python train.py --n_layer=12 --d_model=192 --n_head=3 --n_kv_head=3 --head_dim=64 --d_mlp=768 --vocab_size=8192 --activation="tanh_gelu" --norm="layernorm" --norm_place="pre" --norm_eps=1e-05 --positions="learned" --qk_norm=false --attn_scale=0.125 --bias="all" --tie_embeddings=false --parallel_block=false --init="normal" --init_std_qkv=0.0361 --init_std_o=0.00736 --init_std_up=0.0361 --init_std_down=0.00736 --init_out_by_depth=true --optimizer="soap_variant" --lr=0.0054 --lr_mult_o=0.855 --beta1=0.95 --beta2=0.99 --lr_head=0.00552 --grad_clip=0.5 --warmup_steps=200 --schedule="wsd" --decay_fraction=0.456 --decay_shape="linear" --final_lr_fraction=0.1 --batch_tokens=[32768, 65536, 98304] --seq_len=512 --doc_mask=false --train_tokens=131500000 --steps=2062 --dataset="wikipedia_en"
Each number is 128 + 24 x the weight over its row's rms, rounded and kept within 0 to 255. Layers, rows and columns count from 0. Numbers have three digits each. The size before them is the row's rms in percent of the matrix's.

# down: layer 6 MLP down (transposed), 768x192, rms 0.122, rows 46-145, columns 64-127
# up: layer 6 MLP up, 768x192, rms 0.124, rows 47-146, columns 64-127
down46 097:083134135124133135109156138128124160165141131154127108148181126106084150119138114150152172116079157099120102155127091117164124133095075087121078100089130135112126159137121118091163145118082103
up47 099:147145142138096150148102111147123125135123157124095142149156137166104125173118118109106145088094100099133130149138160135139151120165144125099096132135119138143118115098129107107063147092163164
down47 096:145115115136129127111164112134173149083115121130208137157115116109158135134133115130134108116174115169132118115109144101112131135154150182109140125095131140154110126116118128139143140096152103
up48 099:162135159135171151092121117139075097152116118116111116119133119123136104149114102133093153140119167115112105134129108157146145102134152142148136175108174173120150077077145133106145080129143128
down48 094:118133160156119146103145104130181111134130167143125130121128128109154127137164120153128147088105170146151099119160133068096114147090099096164180112112108117096107106121141097131123124089119158
up49 103:157152097106163089160134141139152111126142142166130105102124109145174143124134089107121140096116118150121108116118117145184146104147166119120122110147106159144112145103145156121146111105091101
down49 110:126145149122113137115174141101135129148074153103109087131181115171116093150121151081160123080125120064159143140103147080120137134106113141125138141133160098106131142165122148140087153133145133
up50 097:134147155119123121120122127094133140128147108127120114115117135124172116160124178135170160152143149183133121116131099131134146086134135132145148130088098083150122151142117106113172136135127136
down50 103:102123186126117168113128146095116096170144114123121129141129103141147078129145145107156110138118132118124122141139140125103121148132112088130137158099090120137125188148122129123112157131145150
up51 096:169174170097127086144137107139097132109119126118161120062103126116148122093152128156120112100152109155136116128134117170099184123165125154130042101141130106145091169118156106152122111148101089
down51 099:125149131148153066159122155132129121157124081116156086092137108152077147140127156117115096128138148172139138132120150157148170125106087122153144100152107133136104132090115140133109083130115157
up52 114:122088156105148130138108063105143144139079145139134119104134107133110112146132163106138160158139156123150133153155161156148100149158136119131146183100170096101120125155106142164126099122130113
down52 103:109107116111158108128131154135153122144157158102102137146117178115155173129129142133126103126123099137112107118118109143143118138154095113127097154083097112149114128131181125161155163127092117
up53 130:173132098121125157147110125143118115129145125167131143100134126115141088113107086118115127121164126097119173141161113107130122128118144199122164127154146138110139141104127164141095138112109100
down53 119:147130132144149153100116132146115121179089123135183144103133132094119111104131144181121137097173084113129073113111125139123130107091098137143093118120130096145124131124082086126145098117171116
up54 104:105093119117144107133150108086114161123095107100127116129154100105084148121138106120127095122098137091122106116120123137130119084118121141160149177121156150129126097143114133154108191116142135
down54 105:120162095114132153149150137128106130106179157135102134127112098165113096146174117128144132206092133136159156155139110109088178112125107168103115173091120163111140171111128124143134154132095118
up55 114:115146165069154080118094136111170130121119115165120166161123151099118127096119092110153154156134117087119092112171097157129108142173122138086095154081125137131144147154087123095134123120158108
down55 108:090084161120183138108092091120130126151136148156131158132116139099143106124092155155100121130195087133109089107133097132166103149131113128163094147164122131119137150164078116138133148110123099
up56 087:134133137136100114140097117120177096127137131091113132115130152130139162127119145127107171078103124164169130163168104150148102116140139095137116134105149131108163108124117157160108180134122100
down56 102:155166089148115157100097164109120139117134167148135138123162090138138143094043164106131114117107141135112088150177137115122105133131141108160126099127129106136119154144097118167146157163149107
up57 099:155193115146180091125099100110163153172155111125172147129144147131129125160120106094091141136135134111131168142142119128150121137145137086110131155122123110123116153168124107146153127150104105
down57 089:097135152138145144123117123127121129126150151140098115121113155118138164118091131157127161130128140132117131140079138109105145131113110144120135092175166098103109133122130107125110122130109102
up58 112:114118108092121144157100102113130098134086115129125092130087104105168103144141136094123141171139158141143160140120091080140133128145140141140115107165088201095125141138168104128127127146168110
down58 098:159168145122135167141111125126120134112120106143168141143179130109129100158097123173140123105107116094144146143112113142145114097098163133111135112115123126129116151108096116103151161128103126
up59 100:141074135100151096115125116136106154155085085133112180134116126124120118116133090116094115136121144110151155151105110111099138145073117116107117124131125152124159109176111145119113116145092142
down59 103:148096086138153136159187121117142108071107127115148089125139157103107159143159103120102133145111141084151153156168179134125145123100143140141131164125125130131107123106122122130137148094137155
up60 105:141154105127141168121148113091121156122140141147123146123124105143181159131154093123093138090137144140164105135106111110123143139097150163112129136112192116148096130144074115126133042146105109
down60 099:166125153128111156132131163100156125132134147162155116123104115097129127120062139144163122131133144102086113126098128126091102109123107115122108122124150152132207072085150158137102100113120152
up61 102:119136123155138116127106131131143166085103138100104162127086174154113145105100107135112129118134161144089176189131099151152170116128087113146092110128113126100142150145145126131087135113099173
down61 092:130127109105116148169097125114174076122128145150096141108114107110126129172121136133115108121145145104109136101113130126158101144118088180154125129126154141138136144129155138149104168118148124
up62 098:125123155143158176115111112118140124128100101064112136108129132131127122083063132116117134138132097138122132129108129144112128189134138092152117139133155145128066121143146122149163162106140165
down62 099:117119110108114100128102146065137146135105143137144132120128140115089159143122064103176130138112097126128146150104108145116144152146149144173121138167167130105097109166126129166172154120129112
up63 099:129109132072121166106085109158151116134121129089094136103122102137168111127094124175154133130132133122111095103107107125149152144119133134144148111141123102127111178126120148113132120153137103
down63 101:148148098158101145105110106164113140147110096141132137083158103135165110154127128156153127143157178162120134109141149133143136099139124114129115131144094141124200087084103159121189135141114110
up64 114:132140153169104139151159108150159153137125084122166120109093096139133119134119121089095169145118124163097143135128098129107156152124145135125142131149121153118147141116109131130126135090117142
down64 110:091123151101144164126123152137121160141155121080085155144139149097105118108138104133125146091100131078136101073101108139107115088132146129157088118116118092088145171086110155129111108118121115
up65 101:079157148109112136084121169163110123134057113147090122118101138128107126177119152130128151134144128159127148130134168127166119156160165153123118158143105142131138120095089145137180123143142116
down65 100:144144108128144126151102159134139144130139147081147100145148114166116138139140135096110142139096171087150163112096096145119106133149124111085140130169157177108155143126142119154143126119159115
up66 102:124151118106092119075158092149175149101116182125131156146139110132147107123130142124124111129133129113123141135129121126129088114159112095136183071124110186113157113174111105147118106126092099
down66 092:094100160146122174139111134072135129104112145134133131165155141125070157138172122159166112111120135123177099141160141140100130124105133109110117095124157178153107121138100092105171124136116110
up67 104:119114177127122141103155108117133110110122123123149111134088140151083107124080115104143125161122114123107169102162100191157123163137141151108151135147100101094137125174141078172127109168140141
down67 097:177136108155091140120138107131120107106154168099093149106140130108088101160156132143132111139103123163132099132132108162106151135107099139147111124140096153158099093137141085088151101120150111
up68 093:164167082118120149140097103133095132165125122138103147158096152134061155135170122164097137130105158129131163045145121151108136138149136139110115153119114110140141103146138117091131109110130138
down68 087:163114150123147148132135141143136110105136143163118163108157143131140144101135113122144159120086117150128086105120188172136111107140129160117127137101139134048135158112143087116169134170131115
up69 089:107143143158130132112141107115158118068115137125149113129067157143160127150114119107123135115093128123142156127117144099121135185162121109096146158111177109160167116135138144122143180081170129
down69 091:105132127140128091121165122106078154114086154115118170108167112125154086082131127114121112140117118147137111106153138100144128124118113109110119086076163110119149116137135171121117094103145125
up70 115:139113118153180110151152113132131165158140157130150166143182115125125096136109156087119106135151152173138147109101141122108114196139110125148134118088130170127153142133149124093179120130112127
down70 120:076119119111150094151090158119125104110158126113132141153133159129165152094140146143091118132147140107093154155149143131121129106121152122085147129172127125169113122099093095119117121143127177
up71 104:137169133100128079167135167157127163118116143142112149160094193119179136103147152094100137133149118120137123137117087099139169117097162152137131127107095162104149140092127159118135111106118132
down71 097:180134145132164163137111127130136154114115154154137124154145117123104115102057156154135209123095147085118169115109154139136126154152137151146161155129130115082093128122109143118157129143119132
up72 095:142104114193126112181090145125137136082111175155093113113139106119141146109143134107091142117123133130117123145140122110140128176111094122126123174109136121125097104145142102166099104100137074
down72 092:132130126157116091140149147145149094152147154131108103133133120134156112149135078123131130108129126084128082177074094062170097155075153115116120112131129151134097110152110133161111126110079141
up73 099:148105162127164188151139109133140139138078115099130134086221133133187125101110111109152106113140175127067124142139138141140157127155098111139092142154145125135144100095122111139143100113141177
down73 104:115122159101170117104142127144142118090116107153104150148033161129112154181103153140137150110115114083169094124110133095139126119106130166087118108083126124088127125112116133069126127166094113
up74 094:106135146056129179183119113161138144128107159118123109097134114099158162163141166138154122164177145103148178155188164113105116121127118123106145113148124151151139160142143111147147124140116108
down74 099:119150146179108146128121123111108118111119149111089122120116142146105120164132147128118157149125128128160136125120135085136134113137128094148136118142121152161136073097092152145104133099108118
up75 089:151126099170114162128086170090098133170089173141112136149132132147138105086120110075105136145114192114115075126144133120121089102132160187151103112133127120134151139145101158056120159128085139
down75 094:109108172056142083135147093127123111162107148161128128108155153104128102102119110118124109125146151156164106109101126146138141149123145144116109150160114176151110120147109135090109107128125119
up76 098:113107104122091136149159148116121063167135138152162143091115161110090155128148146156143082103109122141135160144134123159144095143138097165155124146151157087102141104127135112119124110144121115
down76 099:144130088141168161157130100107173173130117127139106134119135120148138143150123176147168105158126140147131128112106121094113119111111127131133048124123139136164145100114118149114120104119114135
up77 095:122106165120116119136125109140141115119158141171128126122134147139139111093132104134207112143117140172158119163091096128154127082125096139168108157143174092134130124130135148107139141140121153
down77 105:097128098122130083125119118107105131084107130084110137116097114128086129155102140110076139121126128103118100095094100118093140120105079104094126112114090089120134136086118078109091122103117098
up78 088:119084188069136112132090117121146142102101158108167155129123105110119106141080165096141130133150133160105140138156156128108097112150171105090130150141204075100090100098096158145111132136099150
down78 092:092124116135114144154173100126097171148116126150150099139170066131132189140155131146125102152072088083168085136149148127123131117143102091156129097145111115127141120125124115141126117073112104
up79 110:094117111153169131137136119161089120116103120159156103105086093131121084137165124102165126110110092161108139142150092143143102101076113146104075157139146106098126131176081118118133095104160142
down79 115:143160110137100141136118092129131120106141129132144132155100173135114143176159128118088123172108112097182159090141147122096139086128166128143137101127137108129126113113144169134140162098115148
up80 110:144161129107156155124064113168160116138103104114111127137121182113140158122099134130129101140124124140125126174111121142141138126130122118138098136134090149116127130112147092130130136148110102
down80 109:103121141108116137149138114135148153094085168144108098136177132126163107155120112133098159143099089140121110121084123139122155101108143157110123102141091102171151120114134147128167138089125157
up81 101:165179138132177108094135084142162112130134129132126119175111137115145174152159107150150119064113113145170152128117125119118153137130112151143135097130100126152105166122094128102085082122169111
down81 106:134130110109099152173155138142135125123127115095126124149100138119119097103131092109147137098136122151134058109178121080149116129146159139131181108126157110101134114113105167147144121133142123
up82 098:139112115062159178122140132142134162127133125076102137133149104089135147112125124139172123132126156118116100097108127147125172142130159110085133102154126086130096123146099139123137125095175116
down82 106:154119166104100131125153178097086121157164068150115139145156138139077098122121142129182118109139107079109124109092126115186146114115113108155106139154124127101107113106154142112122129133106138
up83 087:132172113140095103148182124150137085122102087145115080092154094115144143133105098135143112154138154138197123127154125144092149129139109090128150160117153139127085100124102182115122100133124134
down83 085:136123164089130153122115170158127136086140153156135145156170088098119114132134158114132123112106106114128088101144112150146080123138110132092121144097126113138124098111113126131150126137134111
up84 092:123146151129157130103140173142121140072146130124129149110124093125086132161170147143151153114174155095133119116159135112168100168109124124131144131114106112152095132134076117072141168120126108
down84 087:111172148081135100149177155127092108117137118109132158145095147144132114121102134108127109106099133119169104110104098083106111130136126150121095104123139177130134133135138122154097160120155154
up85 107:128137133108127126177141096111145157114172129123089120171124125140129097140128166095081133174131130089106168108119131121114154155189121087161106138077106151150126125138120130147113114141078134
down85 100:075103115118142140120119156131172129103118110181112104136148160125099148083119147117129173126154106119162133093133088140151157105138131133107130137139150150138102149112147139164135157130111103
up86 095:120098174091144109134108143144121100110110131148163117129151128159113135139162140139130144154147119091112095101112076127148145156124115119198083156147135098103132121165135189158114143108106108
down86 091:128103153161160099124126120095126076131106120127155136145126112093116152145131139105160156124136102124087113118131135170116153117082145132131095198138090118126157113135107112155163187098135146
up87 097:128146142114162145134122094081094080120117104130120124137156153120114140112127089065114114122160160099106128094154126103130140154129128169154130150125155107092131138120118088105136128112131168
down87 102:156103139146146134135133154104139090119143106157127127109066161083103135110140069148124104128140126115140167122154123150132123130095132110122106111100141127128122124138137117102087155176146125
up88 096:111110141135168118138153115152176133120100100143140096170092097119138134126110103145118154113109166106112151110107106120124181125149130123116173157083120111121144148134143169124095102128176139
down88 094:086122130128077136082083151167090124138143150117125080169104162093099158138169148107116094134133102160128142113160103132125117131146133125139104101126131150107084149167129121136157134075069109
up89 094:128087117097104112156154104159185155096104108125125156119121088151112134111116107167144089094136079111128105135187126101113072164136136141160114137141109091110114092133059113155112101079150154
down89 099:106157139106130116148139169158121126182104096148117148070137147106138086153129158180148118116142148140127146126128153165188142130103126132144096126132163159128167135108103128091164082132110101
up90 095:088127141068116168119082136079118162105142129096140131104127131120130122133131141096133143126128124133133119127112151114125118125069162137165132132158101113150135137171146118155110124126049091
down90 101:107124121166125184114100123084136137118097121159144131120150138095086159087161083090142161117145126100111143105141127171130138118099082109110139147128149135144104107124109140114106122134098151
up91 094:135117134115114156138163090111082118122097101140109134089117107160095152119116112097138149111124127083128127077138140125113121126102163111171138120154126173163141139130140139155123091123143167
down91 097:105120108158155118143148124095116141155112108141132113143143156097107111171087152151170159179113125157144082094135148109143114109120107148109141084135147146096119163119087110115155168092100132
up92 095:109139120129136066117158140105137109136151114130093159122136142139110105094188092079147113184135121170141130111124100135092135079169133145121161112078141133111144112112139119130146139099123160
down92 099:129140177148145120096126111148168134116139137107110168168126143124176157149089163119116130097116169112078157119137122139146136109148169100135155136122084109096117173126141140150155146124150128
up93 092:116139121145126135117142128177142119152118149102153103113120115168134121100120145077116104119158129148118134104126114096112138119134101081146133141105131162145120138120095125115091170134159123
down93 094:106038130082160145116160147120157154094122108138148117102129168143058193113109134130130134112114096148102099119140132106162110111121123129164141126097110144136124160156096130077143143172129125
up94 097:127105156170116143148122135066131114113160157118122166116141138115112093153132138125100151150141153100109088093118126106124167136149135093142074143100112151140147087161136134130147097163126103
down94 100:091084108111163110125062119139114117106120118157146098140113131133110157135083141143147116119077117117125131109157078162140142098099114099139105152161117107127118141115123125132079131138155104
up95 109:122136121099110118106173137153100125115120114085105179136142137095177131184128070147140121087155109109103176136109114115101165171153177161165126142135123088118090159105140122117144129135136120
down95 117:138120081120165135178129143099114118167116118128120133141130103142118159132166137126128124142145138145159139142190149149145115152161145135164179102132121099121133132168145121093139151137130131
up96 105:081162156136108174150135102123141121129115152149136130145113146137154107198118180096108126121134152122076117115141113137110106144091160141110115129106140141147190207176145146079142164109129123
down96 108:119109141109120109106139100150130118142150073109098174087072113128144163121084125132162137098133086136113115167141161161134139152160104130110113163127142124153150099126191154119110112159115142
up97 090:103131168111107082125109166105165140112116102124084125120122105122103107120158120146093167127134133121115131083125116164127108168134136146133139139128111173159145117116102188117155146130159054
down97 088:148126142104142162116136130115101133091141163133129091124097099119117136141146130089171109146121107127086116101088134129098122136122102127105091118127135116115157110133129137179097153124126194
up98 099:133104157134161158160175075153173096139113168132086135122135145132140059150127073157094114118093110185087114128129122123155158100108154114124117116110109110125113122123154129131126124124121114
down98 101:148162135123104135097150106115135151166151108117116102142089126118108139141177154118139102113142056110125161137152141155136130149135084115125182119109152126094140113144100096127137143136145114
up99 092:165127094129132192123138159138131179146110131120073159134154122123118155169119149096109148137158122153133132114145151136137099142097140128114113105106109134106121145132179120121112140138135171
down99 098:114100148131120070114113190125111141128100139168103102118175111117122134168152168122153156152111089133128124171159128147133138092151128117109102155124153137078144134139144128112104100127114159
up100 097:133220098100103149089121146163135143099154150098157166145147143152147158136132143147112101117113083124128130109150115130144100138135146182141125106148136162121165125130175137174094138129149085
down100 101:082100138113161145119136112127152117156115101155159123129123128084086106099118120117131157110149169078108148154112088128151122124114119090102113115088172113102101140126122161164117107113133141
up101 095:144140133134101118150135137135087107097152135101122127169153124124128134150120119148137123156121135151130169127132102125117117136156142176177096118132103146147085165139142162087122164144101106
down101 112:148118127133113086135119125121093118095162134161106118142146143101150127121135121134154104093163112124155134134123152104122156140118116162149073107114080126121116169145097122131095156168130171
up102 102:100135114130151198084114142192117105140144114116158134137110107172131141130142128131144105145153153141135141125146104122131129085130135155081104134155130113140101145137148105100125183149085114
down102 102:120123135122115134106148130160141122084113146111150182114125155094126148193123153144136145149154127076127150149156099143129137122125107143124127139152125142156115178126142104113115126169125186
up103 106:148180098100161141140116149114109106119105134105090118139115129094144107127095134091113104143123120110100158111108156122135118134130131147199151145118108140130164135148108134111176077136156146
down103 097:136114137170069179105110125122114127128119147151190089153128172098126167114152154159155114122119163178136142117103138084120107069147099122128129138158140075145096170142122137091121107165101144
up104 104:093119104172131154169141143160127098112122143103144181102147134146133131087135135092139136124080117138084176112125107137130185136117119164125109152117152097131120134134100133163070136104105154
down104 098:114157152110064134165149118100139156123118131072092127116169156120164111140092129128119125117125147137111140087181142093121153128148128135118120053173104092106161132124109114120097097155156126
up105 125:152100138161123107166143101142139158140103083100125118083127138124155154170158133156163117143127098129091113126139133092154113115116163100060103169118119131159134131132130156131120134122158106
down105 120:107124116137175126114142114153143112152116138107172148161147181103144112149134166137136140117150102129104127123102127120099066132137146083149065122064105112142134089136127128152137147155152173
up106 104:082140123110110117134120146128121133083094098114092152168106169091103105154130102147119169147157142154126106142134135143099113142134145108116136143152144133138100098100132122135160116143116142
down106 104:126123119142084133103138104151065122153174107164143159135161146115139106115144114130106119148134133096135150141095155175068160109154071187150121121154133087117144107112148109121139109125087143
up107 094:120131147066119141131138126131132169144098143128140109124145122115174159118136147117140146154166124118121151105145123105131094192122102136102153182131134134097146115142105127129109122125166118
down107 095:081135102115133123084098120117121151117119152127111110138141147126186114154168092150123166146089137109140103166085112165173128103103117094119133104120120117133223122157098063123141086109128115
up108 118:110147115144112141110125124148128104198109108160094141061155133120054140175158102102149173139131130152170114137129111136122149099119144136144106160117112140116091064139154110110160107083133123
down108 111:111152184144111162162137146166132146149122155118126156142103110108137103105138164099113130110128129145126097126145114088141142112106098141145120139112116167097146092082141119138087112124130162
up109 095:123132122080133116162117147138143119163174134124139132143131120161143106105168129112165152188160115161140125147177135136076099146060151123117151129132113189159088155111114140157148106180119149
down109 093:153139133144082113119146136168122105135131112135107135096151094089151154121121146118149166132106124109153146098088142159118135093148111169163112133133107175151113121111092148149130131110130113
up110 100:108135132132124120163124131147147130148177131114106091074150106129116143122149111151090136140113144161099139106116139107134144126157186095148099133166140100124125129133126105121110141132130106
down110 102:126126124127134118134138124073113088130110147128099088132187121144110117136122159167105121112113127148141122156077095132112114158169116121148094134115130141176177147108092141112138133132149149
up111 106:101168138118141108137159114134131156148125101117173175132121133150150124113168132117108112134136123086137141144099171120115114137104145149113122107105097173129153137104130126111138153121119110
down111 109:143149128135130119120133123135128154108160142129173179108150094150110128096126161124096171146118163090108084114157194143128122119072171142155138113122140102157158119112146092134140091130136148
up112 105:130126144122135105154091109153155115136148143089138133106137121131124135130148063150108139111118139117135162102149102148118116097162151145093136118150142122111158098142132114154116090078107117
down112 100:150116136120139136144144097107167113125113146136148117110098123152181085136106141114114141100139183135132121157137134103134144167168110130106120115110137154143162162143157115127158118111138185
up113 104:124147121104125141138120143119138136084121096150122123141103117109127101117095092112171172169112143120128114045100112130107106152141126158127108123142124126135136133151097176127118103122105157
down113 100:122101146151106080138165139130110106143123116146154120125129141142121069123164135107161181118081101129107132188073170082145169125127145163097111112118139097097125081132152128135122108105108138
up114 092:072178119129141101114112167160125101087112141109121137109121145083148123140142133086120154134103118102119128116121120160107142165127186105162083106110116100131128134139155113145123129113143127
down114 092:141143143121154096111147086136116137180133148122119110132134113089119185111063167128125146117097095127149067138124148094144131122110111083150111123113050134109117116088141112122138105116109129
up115 095:141138106161126136156091110111135142120097129095131114126115167109130148162104186127150137133164173139103107139150154114142154118180117130172128119102159174162102147111140167081111103160172149
down115 095:131106111133095107099116162124125099113136135103179133125122103134127101147091113130093106142056085112169146111118143148135170119118135141125107117125112135158137126150142103163107142088117118
up116 101:146129161107105128133132137141112139074099118133126148109127179129133133108137135128134140135161125162127126136086091129099126123141134110123167183139117154085136165125134109169131127162119103
down116 086:151117097109133114149178122141175141115139081131178148135157095145142134138165129170166171129088172131127121128139129120138151104151100124157127124102154118126138182153148137118119145116121144
up117 112:133103114170103086166131130129135128140112124136120110141114140111160130145140128156112115150124131129095133128087146146171112145126125106112122171135131125135125125161126109098159107089086105
down117 114:138135145149113137134164092080138105120112145129111099132142084142076142096131087124123143171130106156096086152135153128156096165122134134170146131150122073145157152101133139109159104127116166
up118 122:129138107138159126112117136099087173096092066123079138112149121129135137119178155145116121123149121131147095121119126116125121158110080135111144133128101132113144169126135137091152114171140110
down118 113:113100094142157109154133135130115133151129109141123104084149079130079131124131140119126117123178063200132107138127122132132124134095134136134076114121117132099150089088101132100142165097136176
up119 103:109168153104091103103145134080126126126111151153093137101120139152127108138108116071123098125105142127118138122098137105130155121129138159149108152060130103087128093088133205157133132133106134
down119 099:142098159102115137100163136117165077147159141146117101127130132128130152131122138129106142153135106129111135151134116122158118132126139087072153097111115171132156071168158125099115159141134137
up120 097:149185100105163105136122165094147139111137141106124131140125154123096151103095127137149150160104116148079152140133171150148131103146138112156133122157147099121133137137079108115084110138119132
down120 099:144125088127101141108152132131112132116088085128126141108138156146080123123078108118156093115164118100166137139118087131113138113096145164105149102126139135123120128062134093145127116120096135
up121 097:131105118136135133120136142164096106142114159155177160164112120123095158071079160153149105181079126148119120126160102120117082172123115162093162086158115143138155147132106116124139097103107148
down121 090:139143130138147132129087142136116104095120146130126097124144116136143128132150170126170144181129152100122148101120112092153087121128072115138107126181153117119137131144104156135125145154127146
up122 102:114113159141137082121094146139093106119115146161092124088137115117144103161139153096144164121169149129145147190133123116118131135093104141166113160109157132123142116144091113092097112076189170
down122 103:163095161109143162121099186155108142139111139096099136135097123135090102118112096112127102112105130137113170120111099151133124126116133160120090096130172135063109130092147141132107106107140192
up123 093:099121156118120161137121094157163109124138120113127174123151136133107142143105117111129097165107119109168105137148167187135150117156161135166107106157128150126172170132138097089080135114111130
down123 106:129091104125129142120099139187135133136114133148069144111100109151053088128126120113139144104113147125130152148095152133138105176119097117083106107140141112092148106106130094132102170133126098
up124 098:135124148053123121129145059120087140142128083102159115149120167154153131156153133136148122141106097128153107105142105149114135103174125142102095160119197159152155137118129108113147161138117121
down124 096:118117156110141146120143102166107126163097123166140104170136174150126175086152121087120161160088095124138124128081104110153127114127106113097103135132121163121095156104134164176113114140110149
up125 102:163151142110095089156148158133148139124122150092095127137110104121119095167107130113113113149114137144153155105112112123156151103105149149077111126128155159112124099108128151104110141081118142
down125 109:123102133150117142087128123127129113143088103148142137146127123079139156122111136116095169163090148143144141142132085131120142137146150131138132135133143147105125147102133127148131149152107135
up126 106:133132102133193065144103116151149127117149119126140157119079134122165132178157145131132117130128095122102161126143123067091088134121129124102141147112099119124133137164114144112152122130096146
down126 102:130128140167153108126127165117152092121152114131109170112179101109111128132101107107149170119151127107116119143159121137185128151112125105101124129144125141120141109148110106164092086129121127
up127 090:075123143103152100111122134137152104143158138125146191104116171123128123094148117144140115148144140104138083086091119146138107115159132137078112159154149101117117143135064140132116145120107164
down127 097:159113135111098117090121093120159115131133089147103130139166134144127124162092127085107101138093140145135129167143155136135106153132118154111095115123144120111102133125160115057129142114143069
up128 094:148166100118104127124129162108113100166095144098142113146091131144153133081142116138130107134159118109105159109150108129134062171138146139094130153137094136168134142157137119112118068168131124
down128 090:126160105160155137126065118126133130118176108098103145133126152145091132106148109106155145129121134109116146164138086133122124113126144159144126136166105094124131138133137055151169127150161112
up129 102:136144120147154119191120160119069146108116152151088105105123131115084114121115173135144128156157107132135143123118106157215109109131095115120099140120098120127115136126124105143150142125112152
down129 105:094140141105175105127106120147090132121131140120120142039163108140143109159133111123112098133171109171105107124167132088127181149128122122173125119116111125133163134154114119149156122130108095
up130 101:124083114133121133086135121115135082144120130072126157102149153132090100110111125145142096152118138121111107125102112138201147086118128146154106106159115135136122123160110126137102112155101104
down130 110:120116142150140159151094145118113133133103141112126116165122072149117115157140136179097148147143163110145132132154162111157142125114154146148105120166103132179130130137126099101118136119141133
up131 097:155116172129141139122116115097146111134113143118100142113131123180094104136103128106091135138179122114120094145172111143099117142130143147091147139131141075124123137121146156129127126143102071
down131 092:130169115137169151110096109164166138132101143108133065133157120176131162111094123135112135100146108124113086086123158134169146162100107082129108135144128086155132133092104132167128125142132139
up132 099:144188162157126106158105130136111159129101097157153124085128128097149122066151127127156138124131143143146177166148123139158089090143157099120106092180146099148122153103114117120128116148139132
down132 098:192129147089120153143121116106126187158121121116139136146110103113111152137110150114167131120091110169137163137078122146135131140120136123103118130128117138164122141059115143144161120148108137
up133 099:104134127122163168131136062135152139105156161121126124124120142159102140129086172117183129091096128100099154129122095125117121120101137138167146083125139162124120127124141132175125131129144172
down133 098:103135142111092123135109145139127131091147143157158115118147130097072098099127134104117123161126146104120097134124126116118095132098112120117097168125092097100146160169146153117103149108113158
up134 097:131170139116140103124087109139157139111132114187150118135136172131134145090121100163164125131169122079144126119149106122098111107176110159148107099100106089121153152115096120085155194140133134
down134 102:074124116133146119086100153149139109116109109145147120093169130142093131096104146143117080137130126104104114108071138169162149129128102162142112152104137102136148168132061120102141110106103091
up135 116:156169092118085150124114131104148125114093125089151116117138102158134053128121099102112125098154146108101079155113166115144120175134154150129098103105095158119103121128136141118111113130131170
down135 108:078115140111132148144132080110136136126125129113130110193151117094155100174154161115116131132115154103178085158164125146135103149105125127162126136126122154129118126097156136105171122174124141
up136 090:131137150099112148142110090090113171137169104122119135144144111159114123121137144118129125114131181106133135093133157142130156087130131152145166058145100094119123097148119148147109134133194108
down136 102:137104138156142113146160146136160130095094118087161091150123144124118148156153107122160133138156117143141127123118114134146136147165117180107150134085139104122118184171136108108104150127161131
up137 092:135146129154129107170104149148150175102122121112128111072101122139120149149115155156159111114133132107107110121112126082089093115155106117154142077113152145132128126094159181139157143172149122
down137 092:163087164147148116101064155124160157131100122141160149115147144136117102128132119125110128112121099138121151139126170112111087111134126126118139158156123120137110136154175081109192108134148122
up138 108:109129140132107141129120105136138153099159178177087133135100113153149112111131089119139116099147142129105127135124160150137132127159103155115129145135113110145155127157132147187135107109125145
down138 109:158152155118106098122113147149143174097145128138110174113130115172154102114103123102140119078133092107107120119139150131126121121125111077144126106139106148141150129121114153125117132166115092
up139 096:132120099102178119131130133108161118160104131135122115142179190134139119174130129110104100121141120140127130132096135143131072120152098145129120122127145153147133136158099124133117147110092087
down139 098:126125128121101152124125084108134126114148144130117183101136140093102132160113138120156140099096143130153146093110140150132153133135120109128125132162117103108126128089109145142135087131170125
up140 095:079162068111124158134136135182172126104145102109150148114135140169128144095126100151086121163135105118107108099166122138169158077134125171126096124100108143167118147116149117116124154148091094
down140 100:169107108108191140162097131115125126133156148162143136160103126114105114125196102129178114095126116098154128100118129115099146120152097151119193100051104121132129177099161140142096126121170138
up141 105:128130130122130107109108125127175176141115115120163086133125075137132102106110158148155108120128115138162103151125115131125098117196187139130138119161176154141148171145101139157104129185149135
down141 111:118137139165102126118162113130128117112117117135122129219142144118133145143124115119133083153095107085132163147136154155124147140148108079118125112145159157126138149133134150105135084073110100
up142 096:110157129132182120114151126110134131150099094144104159112187084150143129102150103123142098115151120086139113081150108097113151128098154147151103147138111143174085141128131131079131131078164135
down142 095:134174127116137123111148080137168118148119116174122107128133158095139165135094156160150141124121125110141138117111184098119099119123126070146116095093109137094138162151112121179168150111131137
up143 102:092140153120124136107152125139126099109144111114155167103141142155157096146121140131096133168143090119105095124165077125099138121150100116121151182108142154163134110139121166149120140107118121
down143 106:142137141139110139142130142165138114085116110108124093146112145136141093168135129175160080144115109105144166099113149113161137160147145154096114109082169153131135123096136172124139160088126127
up144 099:176131136115120121116169103138095097103146146105109120161115146116070102095099119110104162148156124093139118109144198068104125152109105171139117160141106143148147105099112155160158126166139128
down144 093:135201114146115119140119096141111114113115137141115118104159134102129136152129107102183162100176141113130130166113138121107116131090115145107113110101143157141141133163152101151132132161173119
up145 092:105117163155152157141128154147105176127116094144129164137149057102139130112097132153091147131128108119102103127120154138098118095126136104100133135062129148131064133115122154095170095134099132
down145 087:184133074132113099097150136109138125133154138103117106131107144118148096159129101121156092128140142120149168135159084087164118162134137114110130158179146123166117133130109096172064144109166102
up146 092:119120089204127113097113115091085108126116182108132113098132106134088127138166137145102099093128138130074108129095124098169162135122104115137197116116158162154133122135099118143125115106166144